{
  "num_attention_heads": 2,
  "head_dim": 32,
  "hidden_act": "swiglu",
  "rope_theta": 10000.0,
  "qk_norm": false,
  "bias": "none",
  "init": "normal",
  "init_std_down": 0.012,
  "learning_rate": 0.00388,
  "lr_mult_up": 1.34,
  "lr_head": 0.0136,
  "schedule": "cos",
  "max_seq_len": 256,
  "max_steps": 5837,
  "dataset": "wikipedia_en"
}
Each number is 200 + 20 x the weight over its row's rms, rounded and kept within 0 to 999. Layers, rows and columns count from 0. The size before them is the row's rms in percent of the matrix's.

# layer 8 attention value, 64x64, rms 0.184, rows 43-63, columns 0-63
125,210,236,190,188,227,196,228,193,215,193,188,235,191,194,194,196,191,183,261,212,180,212,228,193,205,201,200,192,198,188,198,207,231,221,176,192,203,207,221,221,232,212,203,196,200,204,203,206,198,234,232,197,219,178,192,197,227,180,208,228,192,241,255,176
124,172,163,233,209,205,218,218,214,201,223,191,229,208,207,209,201,192,190,192,210,227,191,201,198,178,186,231,204,209,201,167,194,207,170,204,200,191,238,198,193,180,175,207,232,194,173,190,165,204,188,188,159,207,200,190,239,203,231,235,215,180,226,243,203
116,193,221,220,212,210,218,177,172,208,204,186,208,192,217,184,205,182,183,192,151,187,188,193,208,190,197,211,195,216,218,181,185,194,217,180,195,216,203,192,160,213,164,191,208,190,145,177,214,214,213,203,185,222,211,198,196,221,201,245,211,178,192,196,133
104,189,240,194,171,199,201,159,207,213,197,235,162,207,222,194,196,171,195,199,172,177,235,217,210,226,207,197,201,195,165,197,196,199,237,186,207,203,176,214,202,206,236,233,197,238,178,204,232,198,228,195,191,200,204,174,167,183,216,216,188,211,220,208,194
128,211,228,229,182,226,243,224,190,175,217,208,226,216,195,170,211,189,195,225,205,196,166,217,186,224,184,193,198,190,176,210,185,210,214,179,204,224,206,206,184,206,167,192,224,175,196,216,202,153,155,222,170,194,206,205,188,208,194,228,198,182,212,184,163
104,172,213,217,195,197,253,207,184,198,178,211,203,193,203,210,154,198,218,209,161,186,197,187,191,183,229,207,183,193,187,187,222,230,195,168,188,179,169,180,186,197,215,227,185,188,184,236,234,225,202,236,224,205,225,218,221,207,196,195,231,195,215,206,185
105,235,180,221,223,242,171,226,194,213,206,198,191,185,196,218,218,243,196,202,233,181,191,184,222,216,191,204,191,202,231,195,191,156,184,195,207,225,207,210,213,195,170,207,177,190,206,182,192,186,258,225,201,212,179,213,166,225,205,206,197,193,193,214,223
099,165,203,239,206,194,205,216,230,212,190,215,181,202,216,238,231,192,215,183,171,203,164,178,180,170,175,190,213,211,206,188,207,217,180,197,212,153,188,203,196,156,189,238,195,199,211,196,234,183,205,207,208,239,204,214,232,174,218,200,198,196,204,205,191
126,206,242,168,220,206,203,192,168,217,246,201,193,163,193,182,240,193,213,164,204,181,220,175,176,200,210,191,201,191,230,225,150,199,190,177,190,195,200,216,202,204,222,170,208,200,210,205,186,235,204,214,191,177,198,215,222,197,199,184,226,190,169,202,195
121,188,199,189,205,190,188,188,228,222,204,203,216,181,155,235,203,158,180,202,208,251,241,209,215,175,228,207,205,209,222,173,203,192,188,174,191,237,212,211,220,169,228,189,169,182,203,199,185,240,175,217,191,196,204,202,205,186,208,198,204,213,193,194,175
103,215,215,221,208,217,218,188,224,234,190,173,186,219,220,190,177,188,223,234,212,206,206,221,199,191,219,215,187,208,206,201,223,162,179,199,218,218,198,164,201,162,179,213,250,199,220,235,195,236,203,196,204,224,191,182,194,226,192,223,207,203,164,214,178
114,218,226,203,226,183,169,188,198,182,224,209,208,173,218,224,235,205,221,153,208,173,201,181,212,190,206,192,195,203,185,192,212,198,211,256,206,179,180,172,171,205,204,182,203,222,181,175,186,216,193,187,190,196,188,177,163,232,195,217,171,216,178,205,173
126,212,168,232,219,217,165,203,197,188,185,186,209,189,195,239,210,169,195,210,206,181,223,224,208,193,199,204,204,192,170,186,201,216,225,222,196,151,162,211,204,225,212,201,223,201,191,225,230,192,179,175,196,178,180,204,220,212,216,186,145,216,219,216,192
118,211,185,192,211,170,174,214,174,187,169,198,218,176,207,188,192,184,182,188,150,206,171,168,203,157,186,185,208,192,228,175,173,198,196,208,199,195,191,201,209,221,227,196,191,155,217,215,226,224,189,172,203,214,175,203,216,221,195,199,189,235,200,163,201
119,222,186,189,192,196,205,177,178,195,230,182,234,206,215,232,198,189,193,218,214,190,210,218,202,201,206,207,196,193,179,115,224,215,176,228,204,204,168,186,193,200,187,236,187,186,226,173,207,226,207,214,183,169,169,198,218,183,202,210,194,205,183,208,197
119,178,175,195,169,257,202,189,209,192,153,192,194,223,200,168,198,180,194,194,199,174,220,178,200,183,208,240,199,191,205,191,182,200,211,216,209,198,174,205,204,201,183,195,147,223,201,181,227,194,197,202,202,203,152,177,183,173,196,216,205,188,211,215,169
116,214,193,185,197,199,199,213,202,184,197,195,208,204,245,194,224,222,211,159,230,202,196,210,202,188,219,205,214,196,174,222,174,195,163,188,210,229,216,184,220,199,183,207,208,263,199,210,200,221,182,217,185,155,168,194,225,181,224,240,200,190,220,188,203
121,242,221,203,176,207,208,238,196,181,206,199,234,215,194,188,222,201,191,180,224,197,184,213,169,208,179,196,189,190,208,201,211,209,184,172,204,202,194,144,173,216,207,188,166,226,174,208,210,170,187,173,193,210,151,230,185,211,182,217,203,186,171,200,191
111,210,189,175,224,219,178,209,225,197,197,191,193,200,183,207,192,181,191,201,214,198,220,149,216,183,167,246,198,205,225,161,151,188,187,201,190,199,233,191,218,217,216,185,197,181,181,222,169,177,229,161,224,202,203,212,214,218,213,212,211,219,202,217,197
114,188,231,169,181,199,166,150,194,218,153,225,200,211,219,170,205,202,185,225,205,190,169,210,186,227,222,197,205,228,227,186,214,198,168,177,200,223,212,191,180,243,206,191,216,198,163,187,193,208,215,179,193,196,195,175,199,203,191,214,176,205,191,184,183
103,218,186,212,219,195,214,239,187,218,204,209,231,178,241,191,188,234,211,230,201,203,194,195,204,213,187,204,200,215,235,209,227,201,208,236,200,192,192,225,205,203,202,257,179,190,213,212,203,190,229,225,199,195,230,202,222,199,188,157,235,193,215,233,217
# layer 8 attention output (transposed), 64x64, rms 0.182, rows 43-63, columns 0-63
129,170,177,218,176,196,193,178,193,211,195,199,205,193,194,178,226,195,203,204,234,208,174,181,227,207,189,198,193,217,200,200,199,167,166,171,211,205,195,214,207,187,196,202,188,231,221,210,254,210,189,237,140,214,186,193,178,219,162,171,208,220,189,196,201
124,242,197,198,212,195,195,207,191,182,197,198,195,210,186,194,181,178,193,182,169,181,214,211,194,194,210,209,188,203,249,188,221,209,174,189,222,219,179,206,205,184,205,196,173,204,222,176,203,231,174,205,205,226,134,190,193,181,243,213,193,179,173,202,158
121,204,219,204,205,188,213,214,231,205,234,167,218,232,173,185,171,187,228,198,192,198,192,198,237,187,221,188,221,212,227,204,189,240,188,160,230,196,227,209,195,175,190,170,182,212,213,195,184,201,187,192,180,208,175,185,196,209,209,189,238,161,191,172,222
100,168,208,177,190,179,207,199,193,197,223,181,197,226,187,170,188,246,219,181,271,209,182,201,216,185,205,187,189,212,185,193,181,218,195,211,183,213,207,204,203,186,202,193,157,195,200,211,206,196,221,213,197,216,226,261,197,229,217,190,200,225,214,199,200
119,215,202,218,190,219,237,202,188,236,244,207,174,210,195,203,187,180,210,171,183,200,201,155,182,220,253,169,217,200,226,235,204,221,161,190,195,194,195,208,205,193,188,202,193,223,204,207,193,222,189,182,170,243,189,194,208,213,200,202,208,230,190,187,191
109,166,200,199,205,228,176,194,223,183,215,177,202,168,206,215,209,230,198,187,239,194,216,219,218,168,214,167,223,205,184,222,186,202,189,173,180,180,223,208,163,227,219,190,199,206,189,197,218,182,210,195,188,226,179,192,180,224,194,166,187,202,174,181,249
107,204,209,182,189,183,206,194,199,241,178,198,211,212,189,187,220,171,174,232,183,211,203,200,223,214,180,238,170,196,218,202,229,209,195,191,209,189,194,228,227,160,201,221,224,206,208,223,213,205,191,195,211,144,216,199,242,194,186,207,222,194,162,206,170
108,221,201,170,220,202,198,173,223,181,201,209,187,170,173,223,201,233,190,165,247,226,212,219,201,166,183,213,219,218,217,212,207,215,217,219,205,242,218,207,193,208,189,214,227,214,200,197,164,186,184,165,181,210,162,215,218,191,209,199,198,181,173,198,201
128,210,177,217,198,207,181,187,196,182,243,170,198,235,194,202,212,198,212,194,183,162,189,207,182,253,155,189,224,202,206,216,238,175,228,216,197,189,225,190,196,216,193,191,201,218,197,232,226,186,185,192,206,178,220,171,202,217,199,196,210,172,233,182,212
123,207,176,215,194,181,187,206,215,194,161,189,188,234,217,211,209,202,237,185,185,183,189,221,239,208,204,217,209,202,211,176,191,181,198,207,215,197,171,214,173,220,214,211,211,215,195,174,233,161,168,206,245,216,193,185,211,219,233,191,213,168,227,225,176
111,198,210,176,205,211,204,179,155,200,179,194,220,216,211,221,185,198,166,208,207,164,187,241,219,193,223,202,198,192,195,189,191,227,199,165,208,186,185,216,217,212,212,193,194,214,199,162,192,178,178,194,166,174,211,229,242,195,192,239,223,176,191,219,169
123,209,210,211,219,184,214,202,195,193,201,215,185,235,206,195,157,159,203,209,202,188,191,198,215,182,176,196,213,201,246,208,191,185,240,189,227,245,198,196,197,205,181,181,187,184,179,211,169,215,229,201,223,170,230,231,208,197,206,225,209,203,189,153,221
123,217,212,196,218,201,217,187,213,193,215,219,156,198,203,202,191,192,203,175,199,228,186,206,207,180,170,191,167,198,192,183,198,172,189,193,153,220,171,212,193,194,185,221,157,200,170,187,186,195,222,229,188,191,210,224,155,173,218,198,225,224,188,185,239
121,216,208,218,207,204,203,181,251,195,187,209,191,210,215,178,224,227,178,212,196,206,195,209,224,180,210,211,210,200,162,193,222,203,198,203,228,208,208,193,198,214,161,193,208,203,174,195,169,190,197,205,205,188,186,152,168,164,226,185,222,198,219,216,260
119,212,201,225,203,201,187,212,234,192,192,210,182,204,208,188,149,178,167,198,216,182,177,199,223,214,170,191,175,180,224,205,186,209,210,160,187,182,206,223,223,197,197,210,195,194,161,203,222,217,192,215,227,270,217,203,195,167,197,204,208,202,206,203,182
116,205,251,206,166,174,220,201,192,193,204,181,203,225,193,199,216,196,213,199,231,222,214,208,232,198,200,176,173,248,199,164,196,172,149,176,186,219,221,203,213,175,190,207,226,211,198,202,204,212,217,174,223,228,194,208,216,176,172,210,202,195,222,207,204
110,218,204,200,189,196,204,198,182,192,214,170,170,223,223,213,217,201,187,183,195,146,211,175,165,228,185,189,178,157,238,194,229,180,182,191,191,223,200,191,203,204,181,168,192,187,232,199,216,220,213,178,245,219,207,221,186,187,198,217,205,192,196,230,187
121,236,208,234,187,192,234,189,186,222,215,213,190,204,205,216,195,189,170,205,179,203,195,154,237,177,193,172,166,187,209,209,235,204,182,208,225,213,212,200,216,165,202,169,247,208,227,198,206,181,208,187,184,239,227,205,213,203,201,203,188,200,202,175,209
110,207,192,181,196,161,209,205,184,210,180,194,214,224,178,181,222,203,183,225,150,210,212,223,237,207,173,236,148,235,214,188,214,192,195,212,199,192,203,205,223,175,205,183,183,219,216,169,188,195,177,185,215,174,198,162,194,199,230,191,190,218,210,211,195
122,170,192,213,193,188,237,202,193,167,223,208,221,249,212,204,193,204,230,219,210,203,191,177,225,208,200,176,177,190,165,191,199,238,214,195,239,174,216,191,242,215,200,165,205,171,234,179,204,208,212,211,190,202,200,195,179,208,222,204,230,185,199,214,187
099,158,199,176,193,239,162,186,224,208,178,202,201,163,165,197,219,216,177,201,194,212,202,221,208,201,201,196,210,174,181,215,189,187,233,174,206,195,205,194,219,189,196,237,186,188,204,239,223,199,228,219,191,174,181,184,199,190,170,169,168,197,181,187,175
# layer 8 MLP gate, 192x64, rms 0.292, rows 0-22, columns 0-63
099,195,191,214,215,173,238,145,160,225,198,176,218,195,209,182,193,250,233,185,194,217,177,196,204,223,199,177,232,194,212,170,202,180,223,181,213,191,211,182,172,214,199,218,185,216,163,186,182,216,203,173,186,212,217,186,194,194,215,207,190,212,203,185,214
095,203,220,218,219,179,206,192,218,187,227,180,215,192,202,216,216,225,192,202,222,157,206,236,210,183,197,195,203,181,226,238,174,190,203,188,182,199,230,187,162,192,232,200,168,211,177,213,197,210,182,197,173,229,158,191,220,197,166,197,177,216,199,167,216
106,197,232,204,202,181,214,185,203,202,202,191,193,228,184,205,198,262,193,248,192,194,187,216,194,187,210,176,220,181,242,198,187,192,210,170,190,198,212,172,177,189,211,214,200,211,179,180,170,236,168,221,188,241,196,212,180,218,203,205,191,210,222,218,230
110,239,188,241,199,210,219,241,166,223,197,186,187,168,203,219,209,190,225,192,230,199,210,222,193,168,149,228,219,190,205,211,189,192,229,214,183,188,199,207,181,207,197,184,186,213,233,235,175,199,213,205,201,243,201,215,201,183,205,223,201,200,184,207,213
108,193,187,227,178,177,181,212,210,207,154,216,215,227,198,194,215,192,181,173,200,179,168,214,175,185,205,187,205,211,197,206,201,194,213,232,149,190,222,195,179,233,166,205,181,199,209,167,158,231,197,197,161,224,180,215,189,179,218,190,205,197,190,198,197
091,188,224,215,209,198,165,220,193,199,194,225,186,202,214,204,172,189,223,227,193,146,192,199,212,185,194,217,188,195,203,214,219,204,183,204,187,186,171,187,204,218,189,226,178,221,241,224,189,182,154,200,249,231,203,168,202,190,209,185,215,198,207,172,174
085,233,175,219,210,199,210,190,151,199,212,210,213,218,194,204,219,182,225,173,193,190,200,207,199,209,232,222,185,145,219,172,175,228,174,150,203,200,199,186,192,203,207,196,181,186,233,221,204,193,216,184,214,201,215,194,213,186,184,234,186,176,170,184,200
104,201,197,199,187,230,211,229,245,207,213,242,193,214,192,195,180,210,203,207,178,192,191,189,195,176,184,206,219,204,188,190,190,143,173,192,202,195,208,170,164,207,185,195,163,201,238,192,188,203,206,225,191,238,230,158,200,230,191,216,185,197,201,204,217
090,208,195,243,190,230,156,193,194,222,196,201,179,179,191,175,214,200,206,192,229,199,195,190,211,168,205,236,211,205,176,231,198,192,197,189,180,178,168,191,196,177,176,200,188,192,218,222,205,247,234,208,201,182,203,206,198,209,180,232,193,203,184,220,253
104,236,196,223,201,205,178,198,211,205,189,175,191,227,203,191,217,198,181,199,226,192,199,205,232,202,166,186,204,187,159,175,214,198,212,194,184,184,211,218,190,127,198,199,176,200,218,190,206,177,198,164,201,169,209,205,171,230,159,212,225,203,206,214,188
094,163,153,215,194,186,193,177,196,217,193,248,204,212,191,199,191,232,210,234,204,185,183,206,207,212,206,209,199,208,158,222,226,217,196,185,174,211,206,231,210,216,183,196,216,206,188,174,189,199,164,219,195,186,214,229,258,179,199,195,185,195,211,177,193
106,192,204,185,173,175,221,218,218,199,182,228,215,229,202,192,167,167,213,200,204,193,239,222,176,204,220,157,249,201,190,217,226,161,184,227,188,199,202,200,184,219,207,215,228,178,230,236,219,217,190,189,205,207,216,206,185,201,193,222,224,196,191,190,206
107,225,169,186,187,216,216,191,217,204,233,192,223,202,165,209,175,233,215,220,190,216,203,195,190,194,184,210,210,198,177,180,188,159,187,206,179,203,229,203,201,210,213,235,163,185,210,208,223,213,169,225,193,233,162,152,193,201,172,187,176,209,202,192,199
103,204,251,181,179,175,209,207,210,200,218,218,202,198,217,236,222,189,198,170,215,198,182,151,159,206,170,205,204,207,181,192,220,205,177,199,184,191,208,234,174,193,199,198,183,201,228,168,173,226,205,208,184,225,217,180,229,175,186,215,204,190,176,192,219
105,243,199,198,226,219,177,226,197,224,193,220,179,213,192,194,203,227,197,167,201,180,225,227,208,196,213,244,208,226,202,192,170,211,194,198,193,224,193,221,192,183,223,205,225,214,223,176,168,209,216,191,195,187,209,191,199,182,187,218,250,189,155,197,228
092,185,215,198,196,184,184,229,197,179,168,242,171,190,188,235,225,199,196,196,221,176,204,201,195,197,219,172,221,179,210,232,161,201,185,213,193,212,203,210,216,177,177,202,211,205,240,172,211,200,193,226,200,179,223,174,188,185,178,207,192,196,147,202,232
097,211,182,173,198,232,197,221,204,200,196,228,165,227,189,191,141,196,209,201,211,197,216,226,215,198,191,195,221,193,221,208,155,240,186,201,183,213,174,212,173,189,213,197,223,227,220,195,196,204,173,199,168,205,178,177,169,203,192,180,201,240,213,186,193
095,209,192,212,235,177,185,239,194,215,177,208,165,220,184,167,217,195,221,170,185,190,204,205,185,205,213,203,195,216,168,219,202,203,189,162,216,181,231,162,172,168,180,214,185,203,241,212,178,194,210,197,191,216,221,195,210,194,189,223,228,167,210,184,186
121,226,192,209,206,198,221,232,179,190,185,234,207,231,228,200,214,206,224,195,223,197,188,176,241,164,192,194,210,182,188,212,186,206,234,170,190,202,188,200,144,220,216,226,201,230,229,183,209,228,215,202,191,224,171,193,192,163,214,198,195,208,185,207,204
107,209,187,199,218,215,183,242,194,200,210,220,223,194,216,240,202,215,217,184,244,209,180,215,177,203,200,207,209,218,182,200,237,192,215,180,189,218,220,195,190,213,193,196,190,218,235,171,148,199,194,197,152,201,203,169,192,185,175,179,206,216,171,172,203
135,210,188,210,207,232,208,210,176,177,165,185,206,230,203,196,210,186,193,198,205,184,201,202,223,203,161,201,223,173,199,187,227,193,225,206,140,180,221,182,167,163,184,183,172,205,188,193,172,193,174,225,196,227,203,179,211,182,207,232,196,206,165,188,192
085,204,167,188,230,222,163,185,175,209,231,202,225,225,220,203,175,215,209,198,185,172,245,194,206,221,202,205,202,213,200,232,203,213,169,207,197,194,204,163,208,224,179,213,198,174,215,192,212,229,192,183,209,226,178,228,210,208,193,197,188,236,181,217,244
092,201,223,214,193,221,156,185,212,217,218,196,208,190,237,212,210,206,204,176,177,218,231,203,169,215,157,183,227,198,162,229,219,184,185,201,188,214,203,181,204,200,250,213,181,211,225,202,203,186,186,219,210,175,199,177,157,210,221,211,203,190,182,219,206
# layer 8 MLP up, 192x64, rms 0.261, rows 0-21, columns 0-63
098,186,232,202,198,202,157,194,194,183,210,183,213,215,225,179,216,177,195,212,230,155,212,208,207,221,208,195,191,179,203,214,204,219,207,175,212,222,188,202,218,228,222,198,201,167,199,169,220,181,177,212,216,167,195,200,211,157,205,223,225,185,205,229,151
093,205,165,200,220,177,199,203,223,183,232,165,204,185,206,202,214,218,168,204,221,196,189,216,226,157,184,200,218,174,204,233,185,194,202,188,209,218,249,199,177,210,223,191,170,238,220,217,205,224,195,175,198,217,196,227,200,199,182,174,157,204,194,206,196
098,222,183,195,223,203,193,221,169,224,187,213,226,206,223,195,169,179,198,170,226,167,188,206,184,211,214,187,178,204,218,235,185,209,187,185,165,234,178,201,209,227,186,232,229,169,210,226,174,178,187,185,184,213,182,185,178,214,202,177,206,182,197,231,217
106,207,209,186,180,174,195,191,182,205,189,174,201,184,206,154,181,170,179,216,218,214,170,229,214,163,157,197,206,207,177,195,193,215,237,179,187,210,196,161,204,206,171,205,216,179,223,203,200,186,209,192,164,193,173,203,192,226,191,214,218,185,175,214,162
103,156,243,193,187,223,217,218,208,199,219,166,183,178,186,179,189,177,225,194,199,225,222,195,226,197,206,198,215,214,172,194,189,218,197,160,208,197,217,190,214,222,214,203,196,245,219,173,182,154,179,186,201,209,192,206,168,204,192,195,172,222,192,177,203
096,197,211,158,146,190,210,230,238,210,195,260,203,173,209,217,187,215,215,173,189,206,195,199,207,209,197,227,188,182,201,174,209,171,206,204,202,213,229,253,203,209,185,196,171,196,199,215,193,210,201,220,202,197,193,228,210,184,206,196,204,202,167,207,177
091,203,173,210,217,195,183,207,190,132,185,186,207,199,194,176,214,171,205,216,197,201,229,200,206,196,232,202,208,181,192,180,194,233,218,185,181,179,217,220,195,189,185,188,155,229,175,203,187,216,206,208,198,195,205,149,211,215,198,184,168,170,230,189,217
106,193,204,162,220,234,212,179,212,176,226,165,177,214,202,205,221,190,206,181,193,176,163,194,238,200,207,210,202,196,200,239,208,201,243,227,184,170,209,213,182,215,229,205,188,191,183,162,224,195,188,224,218,179,175,237,212,193,206,221,187,194,196,201,202
099,215,210,194,190,249,166,201,196,179,229,209,193,178,191,196,212,217,197,159,226,213,153,201,232,188,235,220,201,195,207,197,212,195,248,211,193,212,175,188,178,194,184,199,180,210,183,173,233,230,213,201,172,187,206,205,195,185,188,215,164,210,184,219,203
099,189,220,229,226,193,214,217,204,192,209,209,222,212,256,208,236,172,159,215,211,192,241,212,187,201,192,190,184,186,190,208,172,186,189,169,200,151,220,227,178,209,167,221,181,222,202,206,214,191,191,190,220,175,181,212,204,206,207,220,174,202,195,185,191
099,204,179,202,194,186,196,194,172,187,195,201,191,174,161,192,216,193,191,201,208,204,181,167,183,203,175,227,212,170,229,179,238,220,199,194,216,240,236,158,198,187,202,181,216,168,172,189,207,217,220,212,201,213,186,210,165,234,210,223,228,218,199,224,212
099,140,225,233,214,180,212,204,206,202,206,204,228,202,221,206,214,222,185,172,224,176,172,223,186,223,177,177,223,197,192,204,190,180,193,203,191,185,167,198,198,222,180,210,192,221,195,206,212,245,230,216,180,187,208,214,176,191,205,161,186,206,176,226,213
101,219,227,193,164,192,202,233,181,197,208,204,211,218,197,232,203,182,227,202,206,184,164,201,189,219,218,199,208,202,180,217,194,191,167,195,202,188,183,210,202,197,192,161,215,214,254,233,178,177,206,200,193,178,196,213,168,201,204,177,157,207,221,151,209
097,213,177,224,190,161,214,201,188,177,198,208,221,208,195,187,186,206,197,164,211,170,208,216,186,248,205,211,191,202,228,199,217,200,202,224,225,218,236,188,180,170,191,195,214,181,233,163,181,219,221,218,235,209,204,173,218,206,179,170,234,208,178,206,203
105,231,191,230,163,182,194,180,229,204,162,184,182,202,180,209,209,179,205,206,225,232,205,191,176,182,182,215,187,213,201,223,199,148,163,187,187,213,203,185,188,179,228,171,192,177,170,208,219,187,213,183,212,183,171,207,228,196,208,214,221,197,232,200,192
103,178,208,231,192,201,174,191,175,208,207,197,200,214,171,166,233,185,195,218,190,223,177,187,250,139,211,201,202,152,212,200,197,195,206,226,203,177,171,221,192,198,196,177,191,225,186,221,195,176,196,197,210,191,198,211,207,193,232,193,176,200,218,200,167
093,191,185,192,191,227,229,166,191,192,228,176,214,162,207,193,195,197,213,213,200,217,175,170,191,180,214,168,228,210,204,201,236,219,143,208,204,216,194,218,195,188,231,224,223,180,231,192,203,199,214,211,201,181,181,219,211,224,187,205,209,166,190,166,181
094,211,190,218,186,239,200,192,163,196,232,226,207,195,233,219,191,223,198,239,228,197,214,213,219,197,194,194,224,204,188,189,212,222,212,212,169,217,194,212,221,237,243,180,186,191,162,185,219,214,176,209,186,191,167,178,199,174,221,207,193,201,234,211,187
098,208,208,203,141,214,236,250,210,158,229,212,157,187,180,204,187,188,213,186,221,209,183,176,186,197,218,209,204,219,190,201,193,211,217,198,198,221,199,187,190,218,175,204,182,160,221,210,199,214,199,173,175,211,169,168,228,206,189,195,202,207,188,205,210
100,208,162,211,190,195,177,184,209,189,203,214,215,192,178,193,221,200,194,178,207,178,161,207,177,186,204,193,186,192,199,200,218,181,169,228,204,212,209,239,187,205,241,180,179,198,202,178,178,181,243,161,184,192,225,187,179,215,206,171,185,208,157,213,231
098,197,188,181,187,211,229,210,213,176,191,215,206,216,176,197,194,178,189,192,218,195,184,164,187,169,245,218,223,222,192,183,176,211,192,201,176,213,189,204,233,192,177,196,206,199,181,214,203,171,158,192,213,205,183,174,158,172,212,172,171,196,207,232,236
098,192,212,210,193,214,241,195,210,188,212,209,209,209,197,203,226,205,172,202,222,189,183,191,220,179,177,218,204,187,170,209,195,181,164,230,202,183,212,182,186,217,164,196,177,184,219,205,210,209,236,187,199,239,202,216,252,217,244,194,183,221,199,158,210
# layer 8 MLP down (transposed), 192x64, rms 0.191, rows 0-21, columns 0-63
097,207,200,223,190,218,217,204,199,221,225,195,153,194,218,203,213,217,193,208,165,202,197,210,173,180,194,237,268,195,178,224,189,190,197,209,198,208,200,167,192,173,202,185,194,221,180,184,260,185,194,193,205,208,242,182,203,217,186,202,212,199,184,196,199
096,206,177,195,191,173,214,195,204,212,181,189,198,159,209,163,217,221,177,198,241,197,216,204,171,218,190,187,167,246,171,206,189,200,201,202,183,203,250,195,208,181,200,155,167,223,216,216,198,210,209,172,202,176,201,194,186,184,213,211,182,193,219,230,192
096,236,213,183,196,221,251,205,184,176,200,195,147,221,195,209,189,205,225,180,179,169,222,206,233,197,203,209,241,183,168,192,170,180,206,170,218,188,171,196,196,210,213,206,196,194,193,193,223,200,173,210,229,205,200,176,183,169,207,191,178,201,185,182,207
106,190,190,219,199,232,192,213,189,186,215,189,197,165,156,191,200,185,235,194,195,179,195,205,206,227,188,168,190,193,191,197,232,154,184,195,222,196,218,202,216,223,225,223,195,192,185,201,159,214,192,223,183,172,213,239,189,178,217,207,183,161,175,218,217
104,242,197,193,179,193,226,205,213,185,193,228,197,216,193,232,172,238,219,213,195,192,221,209,210,215,144,191,175,213,198,211,227,180,198,205,214,193,208,212,160,185,176,178,183,211,204,194,223,218,214,199,205,256,202,202,195,208,211,220,186,184,237,211,225
095,221,231,225,222,171,207,177,199,199,164,200,178,206,234,182,224,189,177,229,182,198,213,201,190,173,186,205,198,230,199,206,204,210,219,189,160,189,204,180,222,225,201,205,201,199,221,193,223,235,180,179,224,208,157,171,185,188,187,188,223,185,222,238,194
091,188,205,214,176,206,205,159,174,210,227,226,201,195,199,218,192,214,196,223,223,216,179,188,245,198,172,189,191,203,208,197,196,171,208,178,179,198,172,242,186,214,169,187,186,241,218,203,206,210,187,195,182,224,181,179,201,175,215,225,223,243,202,206,168
109,199,220,204,234,191,220,229,197,189,195,191,194,202,181,215,185,191,193,190,213,202,244,195,226,199,218,194,174,179,178,204,208,192,224,205,242,218,232,176,247,225,200,175,195,186,226,218,156,220,176,165,216,211,189,229,217,213,206,207,196,234,217,207,203
099,197,227,206,186,185,218,225,187,147,212,197,209,192,182,219,219,215,173,171,203,192,192,214,173,196,164,197,175,187,200,162,186,186,233,216,212,185,201,197,218,220,201,183,199,198,205,228,238,238,208,177,189,225,183,185,193,219,214,219,202,223,166,238,200
103,205,194,216,169,194,213,203,201,181,184,216,205,196,149,193,167,179,198,172,218,222,195,189,207,206,199,177,147,217,216,246,228,189,218,220,216,201,216,245,203,208,186,204,197,173,208,212,213,174,204,209,211,178,205,201,232,207,197,234,193,162,201,185,184
098,197,208,203,187,228,217,178,228,173,190,202,244,218,212,219,219,161,202,190,226,190,196,208,183,194,202,171,227,223,163,193,214,185,218,162,193,174,226,207,192,189,164,230,186,216,219,204,188,205,194,181,179,196,240,214,177,197,215,181,191,182,193,166,217
102,180,208,212,190,173,178,214,197,182,211,205,182,192,181,213,203,172,195,179,210,199,177,174,252,179,204,185,221,198,217,200,174,195,217,178,158,197,156,205,210,168,178,197,205,236,231,213,158,186,186,204,184,221,226,193,191,195,206,199,188,218,229,170,182
101,202,173,202,211,203,197,190,224,207,203,188,169,215,198,225,227,167,213,189,152,196,215,217,220,222,226,212,201,184,182,190,189,190,212,235,197,211,205,244,171,195,194,170,186,224,230,217,212,238,205,184,238,190,183,190,248,200,222,188,195,200,218,201,197
099,171,205,217,250,188,208,175,179,220,204,164,169,199,224,197,170,183,192,203,188,157,200,202,204,196,184,185,200,193,192,196,200,249,178,219,230,191,186,218,214,188,225,206,192,155,206,218,195,201,202,192,182,216,174,194,200,207,243,202,176,228,176,213,207
100,204,210,160,225,186,211,198,185,217,220,152,221,194,165,216,206,222,190,219,211,202,165,228,208,196,188,198,192,189,197,205,215,227,180,211,149,211,208,192,200,213,196,239,201,203,229,227,197,194,245,198,192,214,212,183,213,240,212,201,198,207,233,203,174
097,175,188,189,169,220,201,227,206,179,179,214,227,187,206,195,181,196,187,178,198,171,213,220,212,160,200,187,218,206,174,197,202,244,216,221,167,197,169,207,206,182,195,214,219,250,203,182,218,202,200,234,233,169,232,214,227,188,188,220,210,203,207,202,183
093,188,204,205,183,218,181,184,175,180,219,202,204,166,193,187,188,189,207,194,222,173,181,216,243,194,185,230,186,185,211,192,183,196,206,172,167,186,205,212,241,218,201,158,194,215,191,223,186,181,146,170,231,175,175,193,171,212,202,201,212,222,191,196,204
098,206,187,220,225,188,178,184,186,217,195,183,204,177,207,212,173,212,185,184,194,179,213,188,194,167,195,213,216,212,170,202,230,193,194,183,148,216,206,202,175,207,229,188,178,218,200,199,194,223,206,227,215,202,196,202,242,180,125,212,200,219,179,202,197
098,199,212,196,143,198,194,199,221,192,206,189,193,245,175,199,204,180,207,180,212,205,149,234,175,207,180,202,170,202,187,217,180,181,239,185,224,224,187,209,185,209,197,228,176,203,224,182,187,199,227,187,194,212,211,197,212,206,197,193,186,183,182,236,239
103,212,171,204,193,199,202,163,176,174,224,191,235,211,210,180,202,194,199,238,241,216,199,199,222,214,214,232,195,219,168,197,188,231,186,181,239,201,197,181,229,213,199,216,207,222,151,201,194,171,186,224,182,179,194,233,200,205,213,199,204,200,234,207,198
106,166,222,178,174,213,209,212,219,182,213,189,181,197,175,217,181,247,204,201,229,206,186,178,160,216,192,224,221,206,187,180,150,228,192,218,229,229,196,192,191,171,207,209,202,189,200,199,208,194,211,177,209,167,200,215,161,227,178,199,200,218,212,185,184
094,170,179,213,192,219,191,179,207,196,164,209,188,200,225,222,189,230,206,243,221,215,233,189,205,196,223,219,234,156,211,184,178,178,223,176,173,184,211,222,186,198,203,175,233,175,203,219,187,179,210,162,193,212,190,198,195,194,181,207,224,176,207,178,211